Part of a small language model's weights.
Size: width 256, MLP 704 SwiGLU.
Architecture: RMSNorm before each block, rotary positions, no biases in attention or MLP, untied embeddings, normalized queries and keys.
Each number is 500 + 50 x the weight over its row's rms, rounded and kept within 0 to 999. Layers, rows and columns count from 0. Numbers have three digits each. The size before them is the row's rms in percent of the matrix's.

# gate: layer 6 MLP gate, 704x256, rms 0.0583, rows 137-203, columns 0-63
# up: layer 6 MLP up, 704x256, rms 0.0581, rows 137-203, columns 0-63
# down: layer 6 MLP down (transposed), 704x256, rms 0.0582, rows 137-202, columns 0-63
gate137 107:494446514474532540431462639553508525533446591427447412442490476485615590483435468511492545514529474531493542455440552553562539450545545489451574489499403494406439426501516648468515503481438490
up137 116:470455574502514465509519507466555516456581461574500522510495580525511510464454516519511556496473554429521553543550467518492497451440522547483494465462545463554575460467461498559546571500512477
down137 108:558488592547460556574460474478572467586591484527491460498508549491538529511470570478561421504475518479537540506424470503517459459418432521465540444525581524473470465536488541602515513478483552
gate138 099:535540549486476529509518475558458501537566504454591428593543431441611446477503454551479569563545489453462473551492369463505474486478462466464528450516480514448512430523464530520583499419513498
up138 088:384499513423395544454487509511519588491500419456503507529524565424475415437531445526561528618590535498665451612509473405539413483413507454413502436504563515475428531442479539509485491474501477
down138 095:557469524447466493452579498442448527449622527471398450455441502489476524481515531463482552485454515474533449451432655520473546501597614464508444492452529473522550505431468403547494570554485554
gate139 096:450491475509478518445366457504562516451549554434519452559506475470520544524531374573521489626481493504539506421479546497505575499431512434415513501515462401478519476486521492491497381491496528
up139 098:427483396468495530442548546559469348518536388463460592519545529479503557475511504608510564503490579529444488530523440582475536562474534512470566412472487450463472452497477595458506502497555530
down139 097:489440470563534518466541541537554425527584508536469496563524526457405496422489501443483468498546590527474357526476618548487523446424439456510465445464463612517559645568478539559453509517529499
gate140 091:523523438463499469423614534522593564570509497551534565503484497552435433529532569527567511444561537504449558539443529421527475426476403465458372472515588465516470503441539541453498457520498502
up140 090:530487477550470452516432507464601573452513480539465479524412576567548515471568492439489510568584454470467524559496475582495506660510499539443448614488394512440562500466526501535531439522485543
down140 090:489448475474477529465476507474499504472443520443482463601643575473531562497501508534485466460460562573512474368527489558476593532581535437551457523471567454463505472506507464389518584407486476
gate141 100:517593547561475551502486562447500477526475479540418463535436539465465521518487476518595487405448426530504450545480530513536462455496519497465567407528521512588572504566513523513388494524469476
up141 113:363413519491510483474506532393471470475491486486491446454531505474502545392543563497526530503628399464469511524503539541518494461478467614497491452453456494464540526491508476461460453520504463
down141 111:494435558416515540483481570465546466449484471439433529520419474532439511424486526472520608533554391443504511476577505617472532447473498467461489516394540451466570463457459497457520466518507535
gate142 104:444579506462582387479460449524527516482506581527558504429502478410442479484486478491395542516445560548518480455470463526497433409421541411537470503484575470504490540408521552514504494440486521
up142 102:595498526510498445507451555473428503448481478460491564507514500476598492540522466430520534443544448547467498589444515523575482500498444489444524430452463512529515526506640399539570487561505634
down142 106:478481569491443491570509538508572581556546539590516526538546478467367485537540525552545491530504530475459518496581554504530465418534515448503590455439449465508463491471593475514494559515458584
gate143 099:512599497590542523415483540500522475528502503518500547508509479550538449599553520502479504554396578572508553600429443501421548535487593574549519452493508479511466419492474539508468483417566493
up143 095:495434548478457532466445574458414538525481491536550501463460516462476484433549515445541547591553439444523507528497457445478443471579439535498503516520421475512591500556490454542479480491509549
down143 092:548473472503574466463519471537549463488527464419463553560529542474501414550473593580478532521593425439472576547468460407615534480476534522494507593523529415454459521467454486486529497433513432
gate144 101:515539504505508494431487487457450458529470499527433508483561540472436430361491534495493551487497451501553542431470509481484416494470457485445480524525518539584451575523556597555484462445445411
up144 095:511444523392530492502482594479536527512447485495564463466475562508512465516532480426467502404396535474463602587598575540515460501551489426598537532568506564497418492457479444510506512561434486
down144 093:519469563554438510560512534514447483505570506488509528509499517499531455383431468529485533540510518409539426492436537544415482437548520501450455520464550514483570444468510562618561420505524566
gate145 103:490451557439440563411468494433412473594512488569609505440526491496468430420494510543502554515562505498493482420472418531482486450522510449436476538443461524518520454497507552345516545514463590
up145 103:560585545447493488527511495487522481505502464514555580496541512477492530493547572538480605456485551456567446425473561540435544517470456570457529528457440516562420496404498521442431502476590539
down145 105:526511416496615532554495446563457446530528401474538489450408545506485462399506543421498564504597454557569507460455513510504445552482426461426499496502443457512399475443496466446486459492495454
gate146 089:487504390483523536480529542508514583529521543549512526519536456520544436423433476476500483521535472495465501474498541470471518481481496432448523464498491622444403608476547494529564506513474449
up146 087:577386537547587440438557459551447518482467515465517456475516480522578593540563463491560576541485481511561526544457446501466431546528557514505511523542448535492538516526552507518514552434475599
down146 091:542473569421524447491482554490532485528437443448473486470438474467493503542519477431527498449515531562516477508519465509494533484538584594548514586470523435525497411385445446524535568509536599
gate147 102:441607516469611496577468454502517620433522627433557489479547483442427547509464535555481523420465487473535482480544546486505508560485405543542451450479528549509435544467535561430540465487486454
up147 106:476550533384508415516585485528642510454462593566480502482537530527558489541512489473510503490567550464460513534469583493468372460469559493520537588506510495500469471509490538470497459535641492
down147 105:522474455385569575527479558555517497531476481573488449479528484417485456592498527531512490543502469421547529536520569575512392381489542512441587455511521493477499477416482464568496525477561499
gate148 104:517452436605414504472423521481525465525450430541492462474508481608477546496505483463436529460518444402567471506496391630477492519478496468410428399610418576490479525459563566551560467421497483
up148 105:457586578501510609419441494457504584506365517430522484547516488497466457523530577608571505482458550548490576505532491563487462553475493553513506473522543537478547584499438522542518467522390572
down148 103:521468509471420595444443421479510576526380490617552525455509425519517560438572573507436549508446455580543526454488445519481534571518461571565506478468540442491443493484561509454506499429446538
gate149 101:486483446492496511493454565497506482507594533446539531503587487434448562570572547533447610415528501458579468475525511486584492459454494579465546541525476396487461502448506533498544471495477440
up149 100:465502392522521507441482482497467470530478465553421486521405491445494537515525420523411567543577444431573585488502427616591517420569430456593439456542545522475465479499486533501496553489461507
down149 103:491561383506606511461489471423502455621478479520522490479438493512511422520530458579493515521535468427647513553439466475554489410430501487502463544596467485519422482533486572409527539441518529
gate150 101:423425479601475461457600448356553470438544512487598478543462457477505444573471449465567450490511489502566462469492550556484531456508448541416425488411388505444529468490483506479541537411546515
up150 101:463487421570558526561500488562539538484553468549432541397488549429420573510551541559440576556363563471515486476451443501542455555537511492531571504500561455500498514524503549603406455521562584
down150 100:501427474539507492421567486592296450531531455502538561399408451479460537443552552477461521361500394517468506439549536525519447473578479576529446530565472460490525456518384449485510506506600455
gate151 105:465437562595494451558488463494512443517426359548360418506526484533449485493578473470558370464539460511439557463561501573439564512568542451502538457493586482473469496506549501631512460552483403
up151 106:527471501437511514436543509479518494536522491581520450512454534485491447506396427439609556472449508481554513572435407510534568509418460547438414547415484515592549470504409510627568580558405558
down151 112:492436533408507463477549504538437490486616573478563498498467550508581546496591494450513517504444489461528533557428386531432572465453508571459468554526522525501523548562493383492606497509517527
gate152 072:499568434438602460471571470516462537395451478581444537473426526519431485485422379462481419502444519456416520566482460536455487507527474506614541445605536540541498452401467454461514456554481497
up152 083:455482448491534507550530491520506491654486517435521454425400455472533487533565418615556452508524443475439563491474386573440525474493496499460530423520479455527433440627457641489447530577520499
down152 120:435536469462593478510509469513531456615431490437558458457461484507420480488522414534511449515442499460507546467503397503511467457465476466511553414580475427568398453583543573501487457512487516
gate153 100:458550480446586524418466425538547421496545566477502520474501462525540500603553470456499441484520538549474528510504512552553533381479473505485514563431452498559490473536464478523505436524533464
up153 104:545620645531500462552501556458535536502506516542575486439543496495590474505482472430564529455478521483431505444463579415497525585452468614475573438416603484428486468501478579460505563432424438
down153 107:520544515459527480526427464471488500554567564517537396462440452541552444518446585460473536404607487590526446517566535498441546483430462483440567555492524487513412481469537490621586472523423575
gate154 092:453517448483502540466482546471480492447475470476540490604440474577485507539507580515510527576530613498511481428474542507511433483539488529531437522432424465550560536506537496508483488491524600
up154 097:547496559552519514595430526447515515484538563477515541465535494579491566436454489522523484516420499406585515475471417473549509443472510551522520545473513492485487407428532531503390497561617623
down154 091:501506453469458460477378527455418541539583399541467587425529483472520526497491445524499514570534526524444425440477550532468444514522529539516512452511473507494450550513508492510461491459532456
gate155 106:450465511526553577469478435466486531465514502490532443428479425579499474430534446474519392548547523380509581470504495423511524507518512450550547506457583520513490465573453436457521483451546539
up155 108:474501442453487496582514470483509531523478524477447394508551482507543512507427485392613439463509591491507434482473537508498501467571433559455558507514575490519539440475609468507440569549522457
down155 112:497553450452403518574425460534528418562474553439541485472542486464575530469500482446534473392506562527567497438451490541560460454514512510469560436513499514569515506440490473595461414432555498
gate156 099:551526483530510542457535435567466480504443483484467570401471484484506472509559489650489427538486571511541466550466575458378530416463490611483497429561512494471543433481421531513546546447533429
up156 097:504541516520498468525490496563470609537460513501510529544548555574462440431586458499623528399538507478532488465475451498560523493489406516478497468454467583481559519408523422456484600525411505
down156 098:519497551576412553555479429444459472572509481511532537512494560587479583490585497567463379569476482566508450429356452444534493454585485570521564465456474425509515550495529491481404599523493382
gate157 115:471562388501561521468581497529492469470474529370396454521461520466496478484530477584429446456453547512511568412428528493539460479504505548453533488384475444485542562561449463499558562548520504
up157 110:454538526561505565580573548521497542546529540412353517418474539476499598460477438446493486473500485498456438490481576496556411480544510512494445549545444463442487592447543540494451458456470430
down157 111:463481567451509551517501628528487535550419480531409498513555452460373416537479534437490515549471439575510491474530454537581528457421491426500491512610480505415556461402436487419549420529558576
gate158 103:435501424544496513422432491488340435533496488450528466509489470637530487448470446434373469468483487511474491538486499465502526434527510487493448420535463504485443489590466538441479477496566550
up158 102:569481473413477598576532552464515536593578502470550488405529478545526491513477462502507388547606561509485479584507579510457480459482593528501439404494522595519450425495491489562457579552571472
down158 098:484509449538490510611448443521430526423446428512473522506468524430467482509532499485406461510526439549503541496484466461509528548509411498502498446414483534573540467568466455536573457505567476
gate159 105:397493402520443550527472426446519407474439554373440533427510501510461438461502469480521529450477477486448508500404573471453620498476399530442513552528506503465520489393421531530502482541548501
up159 098:514436525496478590438406559512542497562460501588533539468527571479553507474503502460434480546478588430436562483517452461504540516555464445412559474485595502483392519530489437508544487537500490
down159 097:475527551500410523521505550564588528525542515474553521515472434530456466587526470607428529501485504486604530511530511587547437474532476532501548528488562476464498495497506507502481519473481502
gate160 098:548458435482505533531380494426594456424529527546479530552508444540549490522454411468494491575492480524466522476562505526477483416555410464565437548565557530508472476512467449451547441532532552
up160 098:487464410479527472492493528537470521495605492508575431411469499542466493460497429440512504507392468568504488462380471513413444483531494476559510511484406498439554527524529435429424543647573408
down160 103:464492536495501540466541479567483461528566536551537464483507629539399494475508423548551477478467545460367508452409448485499475460463451510527477394558467482479520553518431516512368561555552480
gate161 095:564534518509603436408516444563527543558504473566462448478468496489534429456508446580468519527491548476493448498481488512524489544525474385581473556476583551573528476498531515419565526447559507
up161 095:387437553479457601488462478449543509532508540503450471592502525525547529389512554424530462430556490485515502469454572395499539495438402520548585569522419416471513423590562494517520485503549530
down161 096:592476412443492454454630559541477497478506523548561410477584528560480475456480534481507491589476530453504529625505550534435553408573448549701401562527523503473460491483500452452488587549548563
gate162 108:464489470516454530534455486487439458595592421576454449504499639498510436512506473482469545533474524588436521601550506484567521486499648507430487548566540535628506467467475446485557470547474451
up162 087:488557454535546506556468500548546388507540469525592442542536400464590494575485597505405566510447466536453524515458456543554483565602484577487443496532594483520479435413569436533377587462522524
down162 095:440479356526526505531519562535515387385451430456505547485445539460519542485418526570485559509451567545501473506483437466480538459496523359488413488480556432499528553512474500514464594530523535
gate163 104:490551514426480505462566540480445542498482525556477445510560450587543400395565470504532396494449510587495527563467480593471544456505532529502544490531554502518581533482567460469456466429388553
up163 100:526552550484461389548546521412463510513473471402502536513474557465424396503411578464623449465434484578498508546458547491463516544540525562561524511517541397512464610477501554454524481420455422
down163 106:506460525510450473486486473401538529481606525573512430505491549426471521543476495478563489572473454428568421624538461430445514414461508499456529549452477460358515505522458532506524617566543413
gate164 095:560491546500504539421406473494403496493487466582444466451501521459462587492601512510531509474503499596403560522456453564554469597562542423550535458467482502554484506613440502481479459464485596
up164 103:555485442394511572459565504503543422485503536482572446484533539430537486441518490567530398507424530451554442606441486457556551494513549501524512510573424522485460441430457541572492478473545587
down164 101:507462527433476557542439487469549488551492543522529482568543476536437480542518521520412530480510506475613460507475466578632557501458413551536482416459501388553403546462591527548467533456537472
gate165 097:389498480416483538487512543525498570455475461516471419400506481499426395476616545569596527477531470579515551467506505535531492518433484485494526495451470553519469529562575532458470554619522429
up165 098:483459564455435476515522569535612484522519461427461400476444518524434442446525402529599457444518421461502475559469495461529450431507467477475575521548466496521465433540597454527568399448452519
down165 097:451544471492531443500415442447608429487434534549456552464348480537545442477591408554394430499532414466492598480562485508489468564399536518465512435456451475507487539452536536499402585365493531
gate166 099:496487428470494492621524518498540541460510545419397556561466438543551502456579483394532432528478570483512441506498617545523535612466413418610537395499440466406464495556547455446466480396583469
up166 090:490526478475584487498528488498516452455492469568462601483516473533485477467439549462508500569522488373456513469513545515528464482462486440471474569473491447558527509560393481561523493595459441
down166 094:436519552546457459465518504537532550558519497496563483421524524506498464584497550520505541532506468453396541441541459524472490511407576567394459452461441462551532512466412466501405455480460544
gate167 093:422490510566498563453459424584527592544564580538546436467476461495532519375424512525488540556558554496488435553518447520508502550495558422546456409445500545587472446491436491440520474552525422
up167 096:526542499501583407551441577549485516506451527534526452461530462522429472445495508529571434541459462509473510573574367579552479505517497467483537510525443457530445508565540517441425423541481411
down167 095:435471498501581396483481473438398491367416464519444551522482538511456529549572462439447526517475569485580485560473551433571486621495398521510490508520531550453432480477430589478434557474446500
gate168 103:520464442492498450462439476419537504580493497468505518522523657403460485516466524462530514568463585473636513548557510475488521498522419507588468549461580434507465507558472477447550413472433527
up168 097:567518459551390449477496542451508568439521535527448430529482572485450495557533542597531537524471565615540512477580501464482540506541443323567524497511498518485493509534519496531509504550461493
down168 099:539479484475491490498518529406511496528594530398504487489529409503469474524388423495440480535555537513445508578434513457542491486519410475489553442504465536574439496504494502503404584463451525
gate169 108:615594402460521548436408474559452520502520548456522497461487565466434388502466477461484464483463524587512459452469466474600487505537517461554466451527518481452529500488524542510555632499470545
up169 106:405468550508461476487490521424507565413559556455515527576531505546553456525529463472499376485576476485576438570516550536534435465494547500546506481491518485478481476532417504507493569547522422
down169 106:477393538552485506450540559547542531438566492478530484536465468514430403513491561461371436506527504494500541514436467484457494466472438470480454564518551558558615535559412473533538420531489487
gate170 102:452500528593571453487460453525461438460555567574537495424600492396468494433538478502543457415505463542516552475507580458524506497588451407445436518546511473629495446516460468484466517406457522
up170 107:586496494526501630430524553422493577600385524520461533507587607443499501483527548519574469442494568562531502477429555495445570456524463388456528464509533546547415536468611468508441409478513523
down170 103:533456512498571555487617586498541522582460469511423475548563545520538452435461500472506513482504449484373414530536471576501539466459487445475526515537395562486508529488530511528578461521550540
gate171 097:542516472563508583379546473562472546507516486479561464436473492554502521425520500506408422493462537449528540569484572564463536468519538528394494548505439499546501532484492559427540458580537547
up171 089:486421546460606571396457513462506614502523511513558442597461568510475411387473461562489552477588570482466520538458406481509524546499583563518506537511535482510600485524505527497554490482553453
down171 090:447542434360491504472497435486535482528508472497492502480448518472418462469478516507436525410437508495554514489538426488481428598503482590546519444453466625523540445502484446413498449513516484
gate172 115:469466530511468609467510510440433494481480558521494485501521484559481464485504481533465554579507528410537514467528557552479483417559518497535473477577428489566466533579409498470466398508518524
up172 104:563507409570576508461417424452493550414538464475481428444621505467563446434504489475487482535434448442534441488422484498469455492550575519481557526498609482539560510344472540518420469505533452
down172 109:488477541509446559550525440519536583480484487535478445513525484490484520545416460505519480531493491497502476503520556475547445499475480535488488497597490602468525611499462408485571447374488534
gate173 097:552491541526607512474522447488562430510555563480577457548487498508530477511436484461510500566425483457524492491463494434564520498506478543563591465443493409562444493491507635529434424486506504
up173 098:480472485441527502509505533499511530492541548435578443551454525536521479548460539448506566450545493453555449596378478493454565501472490489430489546502551544503434569452442499600437403471589504
down173 094:388466515443429503498446504577485518556432501548502446434577547534507546453511471564579522429509613521492408460421449503501467383531514490414588595530533483489491588428458490524469481487538547
gate174 089:405496471509483483528471530452552526554509436499490458466501555430465483489523469461586582564503553405545413509532604501545508503440495426559517520570531534547573564505531576477431432509491472
up174 091:487506439478476557520591566431493535554500416515558483491521550575535487441473530541572504554587461501480511419477483466494482517583485475469523436494417443434509441399480439547493506474441520
down174 092:505434467534487521465515540525584545597586514460507549444489486515526508486509485490504596546444496533492498465502435489496506422470542504481516495465501468508524473517508548559478483582478532
gate175 110:473555453541499445558527574431505505468487507514600482483439473495568474494504543483542473492395468536418466532557482561401523533516514475454477482477471447475546532513492559468530564424500427
up175 105:487522525560464553507532571532447559435519617540474509529510552491451585445525587544497483554526424465469480509480448553558514543618482569495482407522479443515511531469553400458518497518518431
down175 107:613584511494524583451578556533580498502509487574549498471625553477452422423565450548448445517477497530460452441451463469510557510548599538575545414559493442448489480388441516447403524511524448
gate176 093:528521512485456501438531509567562474457559461498494493506497405476478483496506417488476445527406500450516507532414469535521464457424476464462548484463505469501502503539393559553453510472460521
up176 091:459448393459557501604446462456489527401508577516447404424543412495564444449576508515509577483532457530473492461531518413436499586452604579462501483427493480460449471505425540497417508390467418
down176 089:517528508528478536450466530575488482581510463500428444476616507523512598449432557527550457516539586513467477467456516462576538421455531525589509510518598432546494481467535457565486541507511558
gate177 092:569460534491557583467551492445556473539500560458453479467528511558451520441592553464514463546595508611553519543534563550535467563457459494555487536479418479479551466550541505413474501430473482
up177 087:450582524555483424601539511460531484548488490458523589436544449511543531465491564444531451524484486502511490495434551554496491408502452570445510452439428386495435465568485511413484513506461509
down177 076:501560487413514523378505491540558535453470480497504501458469523634463515640492451438550581476439577576427491527536548483485497379550491478551487417420571481500447489503518450402512531413461464
gate178 102:472482456535517490504451546458476542521453419490546552428487532434512547495451526489437378470523481452438579452410522442430450490405408476485498523503474472486519577499619553432469496515548629
up178 100:421543539530518529452442569528552534429505497516552529552393539489492440520469482477438496522482617551559520454478500589468418548568441440482439567480519508508533482535498450478501494488540484
down178 089:485581401486480429544526477444575489484437561427499408508393564485441567511463494451539489519449506579548489428528557479538468521532521484457540582510523532523561466552409504466500454611555407
gate179 098:556494518564511377523457566425499564443488483536392524383572519490470473482528480447589467491426490444452507483539539529445619465528578408480529631582527543605459521456496479425545570535530423
up179 097:551489503501508571450459489465530555515477459500524438399421479505520491450534508508507521565540599542612533533466428514449531545459552566516558545550565586536484578481557482472435608463585480
down179 097:577549491516557506421482465504631467497540486482550550507445477485546514495485535603430513508506524536551564453471420484514473535445510464481611458501548580395494524535561417512533523561533550
gate180 094:390492545523523513535545494466532444541543539495517503436483452380586481522543390490488545541395529517500581518562519608572557472566517466512542555525432415496412444493520537426450519556448434
up180 103:412421440542507441509407521524547515569523518507499493424404406487516460600424477488527517455586489453512495450501520502541563457442605457486431454493383483520434442545495513420465472501368548
down180 110:477489525572532480514446551421452525485566495464463515404478528507473450535452485485511514458553521498564525534463529563496527518454503476545454430561485520443510477528440504550554483480407540
gate181 095:498477460532520513581542398423608473521521534502594525479455465531463491489487457536441505551530455525448458469459487573472553452467475534511492536525461434527560519542471550409451535468567388
up181 092:543552459499508490542492521484553586496530449540485492511477546524605516481460532448590403413516521440460501540472526551545518534509482481482493558548558536496523545428387465587537584469506452
down181 093:553426430450491479515504540547431582483472527569429436569495537507444563428549583475442465483523476502485456537542440443530480567525495567500558454496560488500504514520508428508460487575449613
gate182 098:491557569496534492446508568453563504460494481567443497459461484548482388556558504488502543427557563458448489393510437443530653494542479422451492595456534537503518473516404412533421445485450485
up182 093:516453525561553500473458472496535426386557501501514540533504475522490481505509488472540499389555438558594483451494465502537579455537488501583462507483567438379460459466546435458538448525473506
down182 087:522469534394467476548504490501519489550555535367504490548539548403508500514480466475529501547464508513471511565566496527439460570498521402513582416547426523519486604481473569457544463574452521
gate183 102:571580493587526484569531486518546524492482534496550597411400532539501442401452437524468495492514611491505542563524576429490456489462566520505485523538425443559474482442496485531558480562466499
up183 100:588439493467521578455533552521601491506498507447528491546529523582520551512475428507475508593570571502475479494520454477482501511553517493476400478429499431501479446497527422522597530425539424
down183 100:409514528443469541481505427525563506436469478476527488563522511566544526453451524487541427580464504407459507479503459449481487533495556514538636574403543405529557392465540528525514425511559491
gate184 100:509502445537475510580506535463475495473480602531498461495420484487474509559548425487421468544500488559458555496522433503517509451456438423504522585536338415476509477507528507518532504520530449
up184 102:489458529445545450535518489480516479450503509519466478410483477404546527471442573526508570469470460458544564464428637500519423455537587503429442589557476434511481405553502577509527572577499471
down184 098:448554473481495508468509429405507516550524499479480554473534520490507527636518560546479525440558484449502587524499514497509513463510554414416524547522535486552493495416441519537508490501460447
gate185 096:603507500409515576536394409464493500621551444606591505554412467493552498480405499453511523422555431442520460476528433417513442444473436570456566530474454446485509473451511549493567493432435552
up185 095:450556405566473455458561530473418438504557522497434525566392463489524432479469483461477422521493457486488584578341434470535490607525479570525475448546524495451469526514529448461419574493482450
down185 095:508469457389544521441478385503444475614481510530465527508526492497495561529452567426461422496474574564581547430455510450500497539483477557526507510474514432553445509478493419431532475448492519
gate186 103:527578482518445477462450464419510500454546530442458513529505502560527622420532418467465454457568491453580592541407561478554551410494452461560472478499463530584511514652500576526575456462465439
up186 093:465495498471434451568540460478552458496474525446567629434425445450521516472514514588476612542440515512577539494593436413528484552501476517523430516590535553580450516436454518548475515458521550
down186 095:507482416461496414441513490493533495454564541578493521469527509546481503507400448454475578436502510520529480613443463540488486410419608529483439522564496531437544608490547417524483557512502563
gate187 100:530460597507412510502476490464445553531510518422556460523557502521539520507524490568589431515502483457446498497485527496463438445542506548519529468497509472509514541539558423554483524347509578
up187 093:382461454579394514524525419429533535492467463560491499570510495420485519459477495462468535541452523511460574462540436497522504492535456483363468464448514432548414451494499493500450458515527519
down187 084:488527522583578511598445614425400558617658544421491486454504497533491491560459433512463449557542441482484397421476441457537509475531521502611582501517533477462506446568497473492474491401549489
gate188 100:561502440443509517465585440483492520490507470536445480516470515459492559534492511487446439474474496529366528475466485386426498541467487548554431499568457479510519527490592494436438433411539447
up188 105:481508516475488560471528510422526433619579459473474517449402497521520509552456572435444456484607546494484402549502574560535524439486496502525530495456458510591525525416559534570494541467487476
down188 097:536494453476426523605531555488540501507494587455496516570568552409424504486509517503503486484519597557460564476473429400382447506552548533508420496527505490403522545516499430417512573485523441
gate189 090:407485462527512620479467503532564514560544438483452323452541473498477434556449478564560536522539567557524529503430521581492453502519544490525515427539529492508470453539516440525465508489502497
up189 087:349494449517457515464490474485521544517498489547535486443484504526494410520589503472477496588473496504604481466351494426579560475550519382495442553453496485426635403510533436391493494520503498
down189 087:552507589446511473527535514485508542535525486408491460477521524568491453506420488614531525467456510424534518496460481531451498526590467529515485499437460546598510586486590442532590568495515568
gate190 089:486445516530508550486557395551503449475481555427515393554475599563554541488531473514466513547525367380425503559468473532444459439561501501567500509470483473467476459504564505462564495553518436
up190 087:525572510544451525405498383536425542472539548542487540558612423330456599456546499438526479443488545600534454517462503442442504527451512518473593561498519578510494499460399566584508496433533480
down190 100:407498459555402518596553559518538562447478373588527591421509567428436515484507566484535462524474536633589506429509576423436521491514618491423518523513479508445492556436497432619564518452512481
gate191 102:520568415484482416552471455511484503515461515407589494503460479596484442445464449513493428549483489510519514545396419490555522473468542469489443515469428451536460487495466492530566522435475415
up191 096:521478390476476513456538451545499466585463506527626526557393430450524513484477581394540511569588566547479557580490594503529553600484518561402430391492570483490427560523435478442515441537528528
down191 098:484453478492491573401525607511620475501553533482513577437471511542459518491502579524544529463464501532483478526534534524520526339451482466487475567628584569524517473440487458453478571515420465
gate192 101:432466517486502473523507493513504592542482508455430532447486582485506458575569429510547463418451615566478540481505461545453493576506549515554473549506500469555447476606441522442507510476548462
up192 098:471506481562486491521461479496550492463468546448480445531403645499510445464553411564534505464443506533481569566531544588580597460569563471512461488514486459531405523493543524496566582537557468
down192 100:532503503494515486479527434436545425522424471418447537463481526486480416583426381564395626511487504514497570613477482524539449605521449488522536492422469487560516481457470527503464523461461489
gate193 096:513502435576484528629499455525467483406456501564497500523479504541576526472596397390470482514477531501555508502485532537505413502539468448473385561572503433519503462586574516445486542469457496
up193 106:451466449472565509458379526452493529598519522464524490461566545505433476502513483534484439528540476524574515539523539504495516469552469542517508464556571558497533417458506559512526493548623543
down193 103:425510562555498537491433512422443469528557467511446475525534486499526460485550605502497442575523493552494454453514556508507429480555481528504477444564503586669558550459533558511416445539577478
gate194 098:437431465471489411530488514449523519440449506455562569574540463463533457447528386501439481505455540434376494474498466465468523455494469501403571458502412443513563453499582451526580535451517491
up194 100:508479517485546547507504406435551566460493521512638475519491513425447491461507526465654570590426438463481507503536514455477508525517544489510511515510537479535414526514428454495537539492564511
down194 103:601445534496497571484470465507474507514656559570486477458539483478499472487444562508634499534515433492400535511519509432554411574458483519437483498548436493473449565488517416436544560412490498
gate195 072:532500545502509419454394403461474527463553472399490502523512484481420595485542534494512470466555478477488499485492506507546537525557518485574528529467511530443485420500545548461491556458468468
up195 089:440504472570480536425527515558497511453493557522437502505503491449535508554559484421553555539426476521513431511577525470482527502441539451514520460463429504525560495569489552463534533549507486
down195 100:470501472569538504511541515506503539475541486561511490509480513422421502555496524465526410534561477533428455582526481538532578472589511511541491532569504539539466442613473523409593552415518440
gate196 092:574469436495548442506530549417690447495437517494448489510473503587542444556597479444569523504543444481489512429432514490529589436487452475489502408513508537496492432491447524505444459532475501
up196 102:535493572500493542486446549483571498553503549527447463464514471519438413574541541475486553481518536634568497565447562442571549448584460517525456514480558541499486460597517539466440459485429571
down196 086:553488528518512487462428558445597550463487494494497568451544531512467521609546549441481476490460538545519451560483528475556548450413480475509554494485548439507540571492520505390496540471465433
gate197 090:507555429568525492562509489452557502431498472442594519548457553484554452572512485455506456495473469510422464442442478455504499588557431520574445473563484474564438582532495488537471448478433541
up197 092:490373528423497455557494460563499514442441462553533419505394579432546533559558450474545454473544404519420491532623475522500573433503429469489481553537512517454506448482503470489541406496426446
down197 101:550547427496501479537500429385449476560509478426528511543476557416541443587528562515481480528431508477409566565500491431546491434503466518520461582495503476430550474477547453476516487531579521
gate198 092:526518547505443543429543510487553495527502500433479432518488439432469516482544425490395549505486456518467510478590515483545599530403390543461557422573474510404452571532533542451505524494569537
up198 092:428573396546521534575550480493458492574518511548489474426470487563477495536487484585524505494541482512493420586614565516520418472584501518470446571529468515516520452430526523525535514548363359
down198 093:507488531570533433494516502500592522545564546530570547410500472438509555484465540453471489544451562558580455447483589511518444410518422485426581528413489551465494459526498427560484472518591524
gate199 111:438498521578483473460522504509449470473523550466388494468549441494451468506475468470547492538442608534475462472495431528437512575531489532539441543450516437518408503490556608592484543459488532
up199 114:555468519489509543590557521573534574515506353470439512498461518517500450523483424562561491519532545500492557449582414563451505517504447476528537450413498422508494483501504482589454440506496517
down199 110:483464508511458415455626486490503539464501459428438491568575486501454474495488425562550489470539548503453400491404405469441546632575559542450477579413508534537535505495559498511620433447484519
gate200 107:503446525575535528586342453488550526527523485550429491509520509518545465516585523520482486458492390483513525462457474543525528609464485511635550500543449486591482502517581481516474466507463494
up200 103:490497381508447385462452490429531458613444450551486498540455477546502429496531575479474478526465475489400476535458454472475624615458471453560494575511483488501609462546530464432478515558466479
down200 105:554509434410442488480416425455578494490486482531535506550514545601541429554487497463511499463541511513471429566471424471550488545493503453534485501521517531546513544491625547540441476418464482
gate201 095:550560536449502472530438394553478527521466559543521529449517483505476481443516451535546549486558511524525565453527428490565484544592445503533449453549531524480449479483479513555420475562487425
up201 100:500541525517541581536507547466514498468472469585498432585564446390486502501496558504422463429439508444455493451566460551534549549508482474526523479552429630463469424500486463433463484452561530
down201 101:485493481501529524455528521509434549533547604538573464545538602426532471508456516471531510497480441506550449452512582475463466480482466430494429469520517636464528465385594451477382505415567492
gate202 098:498580473520481612510582472576518475514444482488476537462536450570470449479504424551486501594442581456506468455519507450438499584404423463431548575551357465560492499565459525400587448562538416
up202 108:382491454427495508561514567500551506442515560443520469526542624469438537478482544541537515532532691520494505482538364463444453517429544509417459518516535495466500522453467478502475483546502411
down202 104:428449471441470523566429439445467457525535491492461386545593522441470647493570543496459421513526600433512490521600527538559548494460539527485526406625406493407452572524463469459603497469500436
gate203 086:544562545477540530534475494608482533495523516399553487453515597464515456388513537415541549491433551494456542482482477621501422490500515609512458554478542496444594504452401511568499479586575479
up203 091:491498517549526498532487640395492488476485469477533518473529521503469420484596513515504440491507518455424492508438519520398460485490551465441547495559494473391435582425486551563481487541594507